Weights of a small GPT-style language model, trained from scratch on English Wikipedia: 74.6M parameters, untied embeddings.
Each number is 500 + 25 x the weight over the matrix's rms, rounded and kept within 0 to 999. Layers, rows and columns count from 0. Numbers have three digits each.

# q: layer 9 attention query, 448x448, rms 0.0377, rows 0-24,64-88,128-152,192-216,256-280,320-344,384-408, columns 128-191
# k: layer 9 attention key, 64x448, rms 0.0342, rows 0-24, columns 128-191
q0:492495504500516495505494502494498516494506489494499504502498503486495507498506508499503491495524506495485515489496504511484509507504500495491497501505509499504501493488502507514501505500501506
q64:491486520484498525479512478503487521492502490471494522543506495482494506513500495527515508495543514473516503479506500472489505491485480514506491486517464499486474479491493516544452509498500489
q128:505493494495488506485501500500496497500498504504504491490502487510501497505500496505505498492494495497509493510496499490501506502501497514495504493504497495501491505504501499501502499495493502
q192:502495527475496500482487505519521511496495503500508496508480467475476481506495475487511514482508496511507488512509496501487497495501503505518502505501489509478504489476488483519467521500509495
q256:449503501486493481511566501507497512541515498457471495483502478471440503473467483508541514474570476484549550483457489472480486438488492495454471454508525469457529497426491491550431540526516486
q320:478531496473481499502511477530489495484517496507491525491503497506475510508517486532493535491533495462520536496504512502497519488468530478484484485498491499532470492456534511520471507516490506
q384:436525559472512502442557483493508457568536492483513519514467428550432488415432504514560481441564553453519550479459485457499468465501441505417471468514534512443588484415457482506423569531572463
k0:520484491511496505506473506481500494486491528488488472493541490484500513518503477464494494531466489541478470527539501503499504526484510497512515524486487504497483499525520495485530470470477530
q1:503494497498522483493483485507501505488532490504488502507496504493489489514495500507497504492523525503479509492522509508485524531497502476477494499489536488494522480486519506506499500512510505
q65:493499536489489517480486494555546483456530469503520525492440493512473461524464523554513514508526543468523487488494484484507484484510489486475492490496499526501541504487500479546442482499540462
q129:507507497500491493499494499505487492511492499498508503489514507499504511493477493486509498500499499511501485503507498507503489481500505527504504495490482502489493485504487482495500505489500496
q193:493499512473501482496512491497522489501494522517505476501467460485464491512494507538499496496505490488516506509473512511476490474476484500523479497498500509469538475485486490518451537489541516
q257:479523481492515484467508481531533482530516533520503513496454467515481474483500500539533516477497538467516531491458509484507499471514496497452499487522534529504553500470472524555430506494545498
q321:481519507455519472493492494528511472470526510521501510499475517508489482482487470533503543477484515475513539502494527505514512469484501491462477488480525512516537496469509512521470515506534483
q385:490493498509532482486480483508489492498497502493524518515498493517471510485501518494547465485534530469495492520510474471489514487483498537478519488505531529490510482462495490541491539480546500
k1:502526463495458498508499499492480483496491492472443508522517483503515513524511482494500511479517501499499497480520491488506487506499514505514479528489498506483485514498516479505506476506471533
q2:505474500509520506504492514512509507475515501482494504499485496520493506520520482520510499521521522505470494489522509487492511527484506492507492487500526507507502515498520480502489492488512503
q66:491489516475487519500496478569522450499485452505512525518489518510479477527505489564500535508508508460500491482479494491517508526479478496487483498508461544515530524496522487529479477510536441
q130:491512510505501506513505480497476498494479499505483487508499515485506519498493490509489499506508508504505499508490495505511527507483509497477497509503496488501501484510501503504503489513499504
q194:487528477451488456519522499531547469499522528539510520499489504508448488477465520553540501491477490470510498500482497505498508459448493507496504475470475506470531493471489460561474517504525468
q258:505534440498518513514515458529487478513511493544452531526498492528484511501513465508538521499492495450491496487503531505514530495500516489481495496483492510545486547505508513532461504514528494
q322:455535465481505493513526500515515493478536507573473496497526495497479501485516484545504517470468494468505510506490509489508547498482513520487487487464505499540507520509481503512505486505496479
q386:514511485488502509497479479489471470488503493519495510547507491505543526507490486479528476490481514481485459537564483498523531519497508505525511527484527500517464493501498476495532493493500515
k2:495493427524490492498474532478513487495501510483504521518541500476535520515513486465517478508498510501487459513498493473492504525475520483513511510508509523470508504518493474501513498467483508
q3:510506497509540493519474505505507515503503505509531501520502513497516488504483504502510529503525517509482524500475503495508517510493494468521485538459485494521499464482472506534495530506474490
q67:493506520477530470478522496548479468522507479505484525544496472501449504505438488508505524484557464464574528515489526459516503470545439489495454479535490501529525488442468519550451484524517477
q131:514488486509483503503497489506479503512482492511495506488492517491519501532501498502498479504503519499509491496517496498496535518505522504486510487503515480504488509512489504491521500459490498
q195:506488517458500479490512492555510476473499475470482517515463482492481507472475494499498530505525469514534474507484498479486511458503489500506508517505485504494516476451500490521470515521489476
q259:473504508481503469473510494518500479542510467499476497509469473497467494506483474538539520482560478470490526494476508485481483465520497515463449436506487528502547465476493502541469516547529448
q323:468510486472513472515511474531530509514532494530533530496509519510475509482489490516510522487493498492509532505478512528517524463497509512496457511496516527532500492491494517513483521536506462
q387:487494528489525467479550483547536488532519494477474541528455465516474516440491493538548506461516505478521497488433547490521513470494478547472482478533519497485520487441506514518461531529541466
k3:475508518488500488485519505499521497510509509463510483502507482491482476479495518507485513480514497489508517511505490489499480482493507498480521497514487503472508486470475489504482530508503475
q4:529501469498470491496520525477481488503489490528485517498500502491501514498516464488497501498490501491503488517515473494475511489502501537489521488505500479503499552518521516482507475493495497
q68:511463502501491528516496498447470516473478520494501476500528505444542512474500484472504449491488465558469477517535533557450468514482513527537537482484498456499476524509543449492522516481488521
q132:489500508511498509469480509487510506515489490506508491497504490521501473475515526505524503532484514477495517508496513512523464462509494477519515491497496505479516498505506479498487505514521503
q196:498482461546497534526478512423460508489473481479507469494539518508496503534546497467491498509531485537471517498529523533469496532507515497500528486524497481503455529514507557487552478467443514
q260:523479479538498471528492525474477498464475509490522503495502502460524494470510495484465441470488502536492486501527475516474481507471503498499538507496503474479484516529514463458524473476482525
q324:537462521536487521499491498452480515495469476447493488515510488513527504502495493465492456535517491510510467480526481498474473530519487486503555489509503469469471498502504455491541477449494536
q388:510493479541499503497468505491468532463483497499511488463539514488497487519488489498465492515486498527469526518535481516470460514491503462522501517472502515509480528522505516496519474485488535
k4:504515495513494516525472498506498518460498495519468538488493535526528519522509503503509498530493505517496484470483493508511522525504499494521488494478489489523504513503508517475499483504508538
q5:517491500504509503516514520488496518505513518492502474517509499488510508482504508518500495518521507510496502494505468504497508519497512479514501539461477493523512504490469505524513516507485485
q69:502491478483524480482545476532517445572528511500537571492503502529441467497428534514469479500553471469528518494481533501485525462488474490478490498514493513540511460469451499547478541555531470
q133:513491478491500505515511510498500493499495493503508518518504528476504512520498501493488491508496521518498502490509495502477519520499493511498517501500500477493496502497518512483510504489481495
q197:526500491497523473517490481547508496508483504527495491509494485506490510447466510489489445493507515454531450499462500503471520499484529503493552496470489481499523492472476463499476544478523481
q261:494485497504501479499524506512520463496496494521483489495467501524467459466505518507498504490513480477493524509468523544491502482479482490507474447515486511524538476488503499524487540511492459
q325:505501493486508471548513500506508513502508499493516508475514508497487487487523518486486470476504505487503494496480513528510525478470530547508516482488461488513500495498497501518507525516513475
q389:474484464513525438457538506475509470554526512513484499483447519544460461438471517522499457473536541462510536471427511509517492460496491538454493477469509519454548508457481532524428559507573465
k5:474489513492494460483518495496530497546501493509528489496489491512477474482464503514515506522499487495506511523477504502502471464502462508470490481517498547470534498490500499506484518505483455
q6:516503500537493527490467521499453503486523491507494512472494480508500531504514471515501489509473511537495466490523509458448516491544488512519478502508476497498500521506537503476497456485514507
q70:517481538462485539539481537456454517501509489494497507510487476426531537495488479452511476502492529554477461487536514519425470500515498546515520492490506479495475551489537487516510508492476538
q134:505503509505510520501497520497484502492455518512502471508520487516496506486478490492514496519468530486526477525515491484481510479525486497506536495487453494479517513510524456505508526518472522
q198:549508499516493541506475519484424556466478497522498504496502489502507507520534470436512506509526519522495464497523511488431531530512489506508496489504489433509462523480508529500486464497428544
q262:487487511502496473500516498496446511499497504482487530483485489492490496455491525480493517487502523511482512486511519486486483497497455513501505497515480491473483511497509480476495520511530511
q326:513503512471494507490491505516475506496514499487469517516455519513474507506517514480474510532492496470495479477498538508498492481519487475490518524516514485481483534473496477504480534483497515
q390:498464528510471488455488510497487532463503536469508484468521535491489499512505503499490526500516522483512500512510551467504502506565484491495495486510507497485486532517509533500481497499526511
k6:495538458484474492517516521500453509516518482515485514498480509516533502489493491498478477483518484511500481473497506478460557530496491510506488507483506457517506503498492520478466481502537547
q7:483516482458539496491489530502536507483471478470540517517490534493491489497486502486496535485485483511491493488497504536503469505469510511494505503479501527489528506467497468524494545525490502
q71:463552456534519481461497549558534495527530482519530501487516492552471503500470509532487527490542489478485515485470419462542501469500527478466493497495524537495535509530480498523468518532520470
q135:504522496490495505526510497499506500484513500508518504507528522495505527537512486497469520493506497518494520507497509516499531516501516506477488497516507508535482507524492491470522489469494501
q199:444545472497483491490505497475591456569520472511488526488524526553499459481506484556523536495491508463495527508446486491552472433516496497479459486470509550477511485503487477477495481554492491
q263:469511484512530494455536475542558485533498472549525500506473504528462484517498492490506535478504473449505545497453488516512462455496521489447478510514482539459502493474523486496467517558508473
q327:424548433495522496458496491497536492506526496530508500456520528527469495502523485508527503470475509498478532515478500525535472474521505501491478495462517511496518515505486484503519508542475471
q391:480526521518523496521508499512551493513497480505481538490495459510461497440461466526564476471554466469534506473466490488470477484457502517489442474535549522504547520433504517521431575527567464
k7:490496537520514477477509498508511485520504504507501519508482472514510477496490501479501504481485495508514525521479503511495511500482503520485481466535499540491517471496466488520496496507498482
q8:528488525514481517527496566495474498450516474500489487474469457498531555495508494467480465493499514545520496487499490429445537513514489486515484486511503503503474496499520484480501488477519522
q72:517470508526497546538492466416483549466508508501514454514445492459512484483464503461528462514472472531487455490513514494441466477487522506513517468484492496496515516496496493544503545447507531
q136:498452534483510458480473499507461548472475522533507470512496498496517504484501513511507457535503524487530451521507458517476493513500510490508526486488456493508492471523510525507486539503473532
q200:502515516487456518564511537481426529458501502549510456519484486471487499502508505463556474484496508507527475512550536512424500552494518537537519467445501449521528504468468528541510548489490526
q264:488475543518519504506506521515466505483507497472480445471482491474505477491478515499491477461494528497484498484523539514467486515483479489520501486492510483478500485492499486526486541509523490
q328:551513542480472484508504505530492514481471469470498504511440533511521485503518529486460496490505496474489484459490519501495497490465519528505491473486522502458513474495478478509463532482548507
q392:465485512519476482501532529516480522475479487476510487481513545509482484529502536515483487497522532488509522499510505482484498488509483469451507485480525510498488505514478536488472513484533516
k8:537547518514499534538542484495483521479542500550450461479476486510487504498518533551547515479523543498508465471478541465527492473530484503506493506484487432528499540510511509485443497544546548
q9:494519530449539525467470521531523488496500473466512469481500500480557490506492573444515521480461483529508512495456540499534517535501478545490464506507466550504506487475493469509538585538514494
q73:517523543478460563503467506514497501486503469527510460491441553538541508536505511487446566508503504528542485478504539543512471497512497505513503525493448468535488491485467512493487508470496477
q137:510496498506502522512523477545528499492470454542533497482498491501510496526497481479463491467500482554503507490506495491462524517494519518487503496530457522553441503542520510470522508483489517
q201:477510512470496510475476511471472463498506488523505463474486523513525467468450518516580525472480493442498525488518520495487492516527498503516505509420462505534546527517431517524480519507472477
q265:493526504496462477498468536505504504513485523504461491485445474482481502470480501518515482494519471526462522440481527530518461538504471511465517480506487446458529511482487489518477545478544528
q329:472554537491508485461486488515517482486449464503554484489486520482522484511499513532504531497493485515513504477461568500507477481549488471519472495506472572484547511536458452504465543530532467
q393:479505523491505458469541486515480514520485468490526525459465508502487485462459525455495529543523485492473520475501538457441522506512496533492485497503472509543510479483460504530506541515512483
k9:474498493496539528496523517499486493500481536523516503511472499513497512498522479496520508483508512528522527511492489497494487487492490513468508481478560497478495526489518515487511499507473497
q10:486484538489539520509514527488530512449500497483501500486500492481503520519487550480483510478508526493465511489463484486504525528498508493494504505533458542515486491496506484491529537525489513
q74:509519503495510446453489453530491486494471505494532509506482482511483483487464552490476503525504490491508509471454492481549514474475536467495478489487499581522549524502482470502500469512516485
q138:503468532512498483503505502512488519496519482485466510518493481508495497485457516489500495510537483510483516464483466483494491516519498496463505483535489492514459473505513480480508504492497499
q202:451520456490486483531500494472569458521540528507534524472512465505503486502524504503536464502486453478490524493453506467538429451498507537495493489509550559509521533534515458469526495506509467
q266:451532477493495461465520503484547482514521493468523489471473468514478425480498483496475496539519448488476502527459542536482507452496510497511492475517513551496517476475499455527481479548501478
q330:462514507470515452487501475511518483500531520493533504516517509486476473468518521531474498486493480468490511495469509510515462474464490516475521506483486519522506516494478487510507534506496456
q394:477499501500526470477532509525492517505504499459500525534494490511513508433505530532546487452514547464506472499463503469490499493570498504450475523534506518513522506461487502506488524471541485
k10:486512504489503483504508499503498504502512501495505503480465491482504523467476494489499495521519519511520520523496500510491478516500496503500466499503533494471531500471486499490528522493516475
q11:476503531497521490509518488484523517437480509525517499486531489515490483512517542499485527510511526488507518483482523508499515491504536497450505459508513500498519490535485490492468463461547515
q75:493474482531514517535495559453499491479513501515519482541528517522540524537482528445518474533526517496463501502538529474482550579505518461479513521508523486533458508492486569468501510457485522
q139:509515536517479475490519543492523475506515492490464526505490498505503489493481524494482519514520501493501510481493506530484496474526489536467512489524466487525522516488493499508497497495484485
q203:507478494530533517492491534452479490508497496512490513496488511497504507534531488480470503495502493498474538513487519504500511518453492509491519486489474517518510524509465483498559500488485507
q267:521527496518528531497501467497467472514513541498510515525506493482501508491506513514513488540516516534466512557525515513525510481464525483466521504495518505536521492502496482517480468520460495
q331:498519516550537509489499513480495508452490482512480483509467490484478507544490513467521501540507516475487487492500531468487519493490507520457522495515498459513522532495470479493521474459471507
q395:457474542491490457497486499489477536490502506538508524479498523493522507512470525493514501510497498471446505533516527473492534494534492500494480512496503492490502482495474467498502518457519523
k11:482493500513518502513489471516510524480529482485489486510515481492490490473515475538497456517541532478489505526490487504515492475483501494495478534508512533469533491518523491502501501498516524
q12:518505466513494515481512465477518524528481516495488523533463492490505536497454509508525473532521510488478482455474498445474505483482511501515518526437526553473487486510471480573492481485488510
q76:545487488507500482488506496527487511496476517456502505512499496502454504491476529512494505498527545490516525502495482434513485487551500492523489504522495568499517512507519461452453483482512517
q140:501537465509497513487520493506520457501509501511521491485480515496513509485499521502463549499474540490511511498505500461493513443488480493513518511451505485474493501520506494515488515511500484
q204:530497488484487469487506497523530531491484466466486481534489494484501516499483506479490506513523540520512455496502460484515489489520489452514452543511535523490493507484521466502460474513522483
q268:488516473484518503511504486499524526541538480510504540483501513490495541508550488497503486517483473534526495493499467493461470470484488501505494473527538500493515505495468501553474479541538496
q332:498517498487456494493501495502493520519537538511427512493493484508483513516508528516515519501470557500504475481515509462471524485485531494498507521466482480485491483467503484527497445487509502
q396:515491490507502520480521520531516508506515515542474519470510503499511466482520507526499505497464529485498483506451531487520466499538488459484519486499528517467510491491509521492462512557542503
k12:506521492510464530508455462495485514505531495541538486485507504530468504504522467483499495535501459481498440502491519516514501484467517489520512503465493482492518487511492499499516504493478473
q13:511468499543479469467461484505465491490518528499495527490473505481503495528461503482520472489485472485491489495503471488499476513496497481536470492478514475488489519462502451463515529508488529
q77:509462517506502514511503463511475481489464522487537534542487471475519525509484479505527528472502460520532496466508458504451435466487512449553507494445489554550481466518524484527508522489514506
q141:520495475513484479477488490518492467484535522506518526520488518491473508493477479491454485475503516516508482459497502483492483485513468534494481521500483467504542461498513487517494514511494487
q205:499512495504483546481551475489478488472498470544506498488473526472524462488490465470455522499493450475509479521521514519498484495489531534512552487480455506506502478515473505492497493473495492
q269:487486490500512471487496489491534479519488517495494515532462501522517511460513494503471535479500475476485523490448442504511501456522457481507501482510493479475502518476527525532497509531494493
q333:478533511494471488494497497497489494477459511491484511478482528505495491485492475492467546501492506469500457484512511507497480472466476475538464486506517468485508486516514458504490513510516509
q397:487478509517486479471520506522500468507474526469506501492482513495473490466473457499475508526550492433509523499480484467476477492457481460516471455475510533529510518478504541509464517522519477
k13:558548494497502560489468549485496497463493469509516527488500506534481506523505513509462472535497486499485463489476546498502499478536494516454539508530509493508482509504525488450481441523505506
q14:517510497474516509504521493492485505500500485508494468517479514524500522489519476530482527449509520500517493487519534500505506485526507528483471504459536487468548544506508532496470466476484493
q78:530449479496488479513462491478452498462484472487504457500492510465497477484490492475558529496480498475478485500525525472458514531464535482480479532489479472503507510478541497476524500510467512
q142:509523481439547517492491494497481491508481482479507451478473506504493478487552500503511492451499528490498509491481559518506507519555487549497451492441519481466541524501496516507471505495498506
q206:504470486544493509522484478491504511479479483504511494519523502508503484476553501487542517531471478505490448517526525495495510510516508486466510504503522495481485513489547511451524528502467536
q270:489493460513546512543493531459488512521515513536529487502542496489500513538518474498523478463489498505532503508553520514487509515458545448518533510455499494497512504526492501492517466443451476
q334:469475481487540508518526488507484497515485500470510491505513450485534498494546507521486508492488470477519480501480515505482473488553479551519463504472495483501529499498557464503471493510494503
q398:544470482489508497573467537438485512493463497543527467520515484529498531535481456496475470481479503572499513562558458505519477517455533476534542490481483528529505530559513475485563434512393509
k14:486488496499496495495477514499488510496491496504497510477493516504507469508501493496516482524479471496498531510524520527502517503455513514522467487499498505495493499478517505487530518495482499
q15:473552506482505521492494561522501490528499498488485485503489491523515500480530526532508492523507496488508496491492489504516507512517491535510457455530492474482512473483506473503496526514543511
q79:470518526477490508480523497491498504484485515485531531477480504504503508507476493490484498495531488481525509492507501500496497532503499507479495472501525469483508487474481486480476497523499474
q143:466522502483481492481472546547528492528502492506499514526484486494489482459511513543496516520553520491500511479494471499481505495504496501502462472525518495497510468480489465524474484511542483
q207:522523526477494507471528472499473496521517522487499469537473477493463489516470504489495493522488520517503489488534499514487543525480490505533517505537463485485502486492495518530472513483513493
q271:468495546505481463485525511507479483467532501460500485506469495491496487468477490515481528510554495474529544486487491484502511496504477499502515475503505520481533507486509492497485517521496492
q335:474523518477483501522518506494488502485507504486489505515456485500483475487500521519504529522520513502541482464522504487468502496464491517509457481492509457494528485466532527534473496499511507
q399:443497505509491497471544484514473485513506493507518519474472525533491492477485521535466547483558502493509547488483478474472493468517484500450513489523489535486525472453487498493464524531511467
k15:555513431532496530583401502475497549473487537507439461514578535487571590581549484479479457565397522585448433493567531486513539575497543473585565525459460431512469525571524471487560448469480592
q16:518550520467455539491521449568529440466516473422496526441467458485542514478473528483519467504507475501458537514478539503513474474488463578472517486537497495512492487453521548537512551540483524
q80:459537554504492477453513475522546470502541483485499522479493453531487504492490508522476537514525517473520556466461491505532508499485439519474461472516528540495540481483473547531434508532538483
q144:507524502506434498507502461550495467489522482443468526512473471481513509482516500466523479506495466489481539502501512488512470470530479524498538464543521466516495488464506542534488508499489501
q208:509549515473499480467521459527554467530540494471484487483455477497510470476491487517452523474529500471487541538464482522534502458489484501491502488545499534479528472477503457481491492530530474
q272:455515520474447460440534481529521471526569470471530521474443491520474449475522512504478486495542492498514561502444455519493531457507445547453499455532490541453536469484492496548451537554533483
q336:487530503483477485499492490535506510485533465461512541466466504482486480498527506532496526495503500447472534483502528511531511526444480530478529469527478480478495464462534549511482541513515486
q400:412542537522475462437557475577558471531525492471514514452441486519463463443480529558510559475581530456553564539381484520498473453568450518412485435524455502465572444429441494533433582563547430
k16:507499465493496507520472532480499522503500484503486500501473503491513517513529529464515475538498498503495508487523531495499492549498520481497489486522514477489507504489518487515520474490524507
q17:493468490497513517477499453471446487542495473508496527438491529449505490461476536527463460489501525453504489499511514581495527430502434492479514489484489527557457490514526511457510457537547529
q81:478519487531502501508537459486492522520509531497488461440497484510478487513511536505542476542479490483507499516510508533539471504486523531510522477458515488478497489507479484500475491524484503
q145:493503507519493492486504475459445450540527473495527505437461509463483492477483539480482496479478508451494513484506501566484511435500471466482503447504506502504466477512495522475514483522568515
q209:480503472515495489537514484490479480506486485520500491485524492497527475497501501508498544515513498479503516514496526533521509493487506500483524511496510504476491480510568526502506480473495511
q273:482472490512495493576494518472492510489526469469539511484513498515517510501504512526492465484481490494519495516520485485476499530489520506495480502508507519501494495519477480482530478499495472
q337:493481475484502474524519470473487492510489486483509452477508501504527459513533526495464478494495478487477503516515487531487508503500492538496530502457515505503472504511519501521504490498527489
q401:500493471502477491523514507492493471506474491501501463466505465508498530525547508489483505511522498488493506487527464497499486519487524520479505504482516522488507516531470476494476493496502509
k17:426509481464484495449494474507544498507476502518516506467512491489451431535463511501519566516535512488506539463465563493502505433510510519477509541530462493563508545431537489488505453448492489
q18:495479495459531488521532577492487516529520527503508488481503573544495443495563523466502515466465528524572477538479531522462511507547467527489507491476501488473516543476478451547483546443501495
q82:443508520529466484529520487510498489508506489479496506505487491519522510500511533494502491515515508500528513493498501538476492460466513475493482495497473502499480460489500493516504490535453487
q146:471468503469533488511545523491501487546509534519497484487505529535488447487551481456521550475491516515549519530511523518482518486531491537471527454480491476504533561473502473551482549465500512
q210:523482499504519478464544497477480498524499513474492477501493541497496501502534498502511523508493489479498492474471541477520500451537505487511493478489490491490481498482500550509491520499498504
q274:455470514490520464497485463504513478489500498487499482526481509492467466520513485522486540509515480466511525476510454487522500470522526493483512478503515519488517506494510503485505508500530516
q338:486481462487512465550543515491473509513476510502509494491483518493523472507543533482523534494476499505500484487500533524495513471522476484521503490496526497498527502473522507529485523484503492
q402:481525514468498491519504509487494481499523473500500514524473513543489494531497508505484487494504510527512520475509509499499492478507501505468511456551494500499514486479501478456472479511520469
k18:505547455531512499494506529478465550486489551533491435515517508502510538493530501475514480461489483500469537519510523460508493546531533472525466476453507486541508537542490481515511489456442505
q19:490478487446493521523488491507584527581571469546539441533478449486513491533495497499513487477504512498480534520461495506485468485451527564486482460526449499466471473523539433572498485476506517
q83:485497509529477481516514496533520532461477482468493493512512500503515546498518511479491496533522519494549513489469494493541507508496495480513486510510502517507470487484495492482495500530493511
q147:471473445480502497508492480493559462551588497536552489529490446502495498482471452510513478452496470496488528546502479458476494471462535562463472439525506534471492492533516443535467476468522471
q211:504484500493515492500490473486527512495506512494483516502483469504486476500497518514485513522518500514470516499513522448531464492497494508478498475508522508502475484526499523501489464525508489
q275:483490510477513469454497494476513503519495530476497512490477514500515502499522525521472475511510482491502509531472472480501517474513532526500516475469501460473509500521513480491517480538525524
q339:451469492498500479496498474505514482506494487544537515497537480494502506518493475520496481506489438507472528500500519526479500484462507488494522491490486543488480499515480465484528501509473506
q403:504505510469506518493498510506485513501492481463495483506488506490517483514530520519510516506489496490518489488507503534458551502524518521526481516489477485538492478485519472483516488495501506
k19:513501492500506478529508519484533510516449545552477504439548510463516515476500467529504479468501471511552492506528484505482454476471554516430537502500510517485439541544515525506492505464506507
q20:481512504494464515492465442527461463512524488445469526521474471469464516483488443537443469539528489556456486463503448492540467460500498558468547526559433472483507470512572505529537523539495543
q84:486509510536490488522528465490462515512504482521490506491509488489451541493451502493519517499515510465522525499513485489515482530518471490517470521479549518528494496483491543507496497515492496
q148:530495518497513515518468460494464482503539501447463503518493456460468538494503466469462502524524508561455479430513474465481491489496478557476508517565403441478502522489573519526535526543515533
q212:489496514515491516501481484462500485528467495536480530487535500491522502503523489490495459522508530493487495534488477505495479478514468520481506501521511495478517497489532502488504490523493505
q276:505482490501505490478514482519504489498511478505507457528499473525482512517508511486473474493528508494504507499508502532541497526498495482519470489518488511500492475470464488505503479516473502
q340:507462483463480498493489483483477490521502503491476489474499479474471515494521499518479488536481510535491504514505487493511492515505489496461528482514491507498508501492518495524495498515509485
q404:492469493517519493495513548507505503530461505487478507522510515532494539532469486513491446475521520486484510503522509508501514496472474509497503497485494532476539510483482517489487472483450484
k20:520506540494521480455430486489471528489505459431464483537497479518491489520509500519508469531563467502483459500515486503511533508521519512510484472536458477458496494534474495499510509475520504
q21:493560474501461539525548561462489542499449497498539448542517556538471549526558519482488501546526490547479472542535465631487468514552534522531491527506523420491424449537529426474562448499485546
q85:503491514511502493511512488513510478498518502504530478483530512504503514473481495487477499512505480493479487490484464519475534527488492502496469519500492516502460500528518524501494516497502487
q149:501558473474480514516507554484512545511496513493502449550511560527492522517552506478488464540535499515476477530554469568479515515590534588535507521522506437490456438511499446480546439509486516
q213:525512501512496491527506496519502497499494542491489493504510519511474507514509489485466460542513500477508486507500461495504477488493487533483521519490466504482478450496493471518504515519505490
q277:496512488498514509475493498513501495506471479472498544483517498529494489514488516478496504495498503494509493491499472494446527480499479506477497498472507498478489486537506499498483488521515500
q341:499506508503527523522512481489513519517501493500489479480511551527454503528533485495479456549493513500515497476514494514469478509489514500508511488509499482482482449478513516518525492520508499
q405:488486520527500482478501505531510473489521492469493498475496525493470497530465520544483515495504508495517503535464480533498499496504499527511473505472512492451497494513497506485466505526513511
k21:505490566467495511492530528498469459521512493446452495495534497492490477512484499506448522502506486511556495514489494523514518463520471505466554508529458477494461467500491497557495514518434501
q22:570519486491504471467543510533461525476442523508484501494440548563540488478501501462535504469514501490523470490495446494490483477543545494463468534500516500491526460526471555524514471529520476
q86:558437492487517462471511472480496484504499512524509485508492520469457533503486511515507506460526528483530489514473501492500505422554505472477483530486520523473500468493479473510482471480533488
q150:537537498486528507411489498554487553502453538485524542491485542583552457444539542498550468496499483492470489522470476505522447507516562501475504529503495499506550453507504559494535494558516472
q214:526499488495482484511536512520510480515507496512507481486501531496510506514496519495485492489483507502499482466500499480498514521508514505494529521506509501510500501494510524492498499497517503
q278:522498482517498499496513512512489552517524475492520494479510534532465528530481465508506528481542499511494501454502492469502542474536535486515460472476534459524496479508488501527485481513518487
q342:551503534496509516489513508524503512505503503558517486491472522508517532487496492484511498508519533488519492517484444479494511487512552476481477499492517522506495509480513508508492477488555498
q406:521503462487537486523521520491455527498515513508516510532474542522487551485527487479504455493471504487491485500496510500534490487513496464486481525505503498484475498503481476490519482444534507
k22:526520503497481500524523490456494492521482468461528482502514500481538476427522500477522479499553498487488524497531552493507509520492471532521512484499521477492534531455498482455487497504490445
q23:450475463489479537467507595550494534470451556467562474498471504448469519466503535469476487447513478449511534447519520371531470500524431463491486487482496554491500494514444517559444513470550484
q87:509464478460490513486520559488506480486496520472503501506512508483511500507527478490512525466476499512513522492522522470489507474520480509498481484496501477466516502470465498511508522472532532
q151:475482474503518522447508599567495509457473550484543448485450502462483537465491515450484455462516490444514517424505508403546503516542465470489502492495501530504500522514509556520467513465540508
q215:506517513494504490497505509513508505493487502528530483501534502490513490499468502488523523479507501481503467514495501495492517525494496489494496504467515527504482497454499487505470526484496498
q279:502511515500510529497489494518465509487493496514493522545472527537522523525506498501529482473480491492512476476493438520494528498504520505520495494448510462497486515506499528551521501500500489
q343:502523530514463524535474554530474522485461470504525482517505527503530530494498522501495510488488536528551487497508521440491471494502487522497474486430502469514506489517469509490478514505507502
q407:516513500497467497495498513491523502496503479545486524486507496504490497522493492502480492525501479471555512479503480511486488507455482521513492475480468518496482479478537546523509494469521503
k23:496471490474500529473523496525553514494488496545506463497473514487473516487472519464467519484521493488465481477517452545517519473491526547535567512502505494462528483499494477515460508551522495
q24:521475549442589469533503519442505504509514451450507548542480490435448558564492513519475537490530500494535501475508443518467473447519468442502502501462536495496504480502456448523473522552509487
q88:500519495506474508497522486479511525455499469509500459491490528524487509519494493489509513513497473484494487494499473493491541495497504484485486488480500536490480513509507490506474494532496498
q152:491505539453537482549461496453526533517520469444501522518458480450458523552530487510502538508515525525505510478516463527459471476526491456514511492490506486451520527495476465506497554542552496
q216:483502457512499484548536500492513508495498512472508527493474522478517530498557473497505492513457481507481496512492496501510494479526523530494513472518463483495507495501499508482507521485495505
q280:501484484508521495482522511481473485485499510489492486493527493485483503517501479496486514490491447487527479515523511515524492490480540474534519481514516512492510517491467488498501502515475479
q344:500485494458500492535540480508516521525515471489475508501498489489487520524500484499504494472495486497536485517505468514473502486517513488504503515490480495480505505475494481518483506510504488
q408:483495478531513493517512532441473490499496544534488511470497490520497529505524498513499526497490484519524512499503446501502462490488553502507505497498476523487491529478520478511489470498479511
k24:470532510472520545529455509501476468510523513498507509519491479509472524466543495543484519495443513519483504512495480487513460451461513534501530547501475533495507527526453494508510517538480466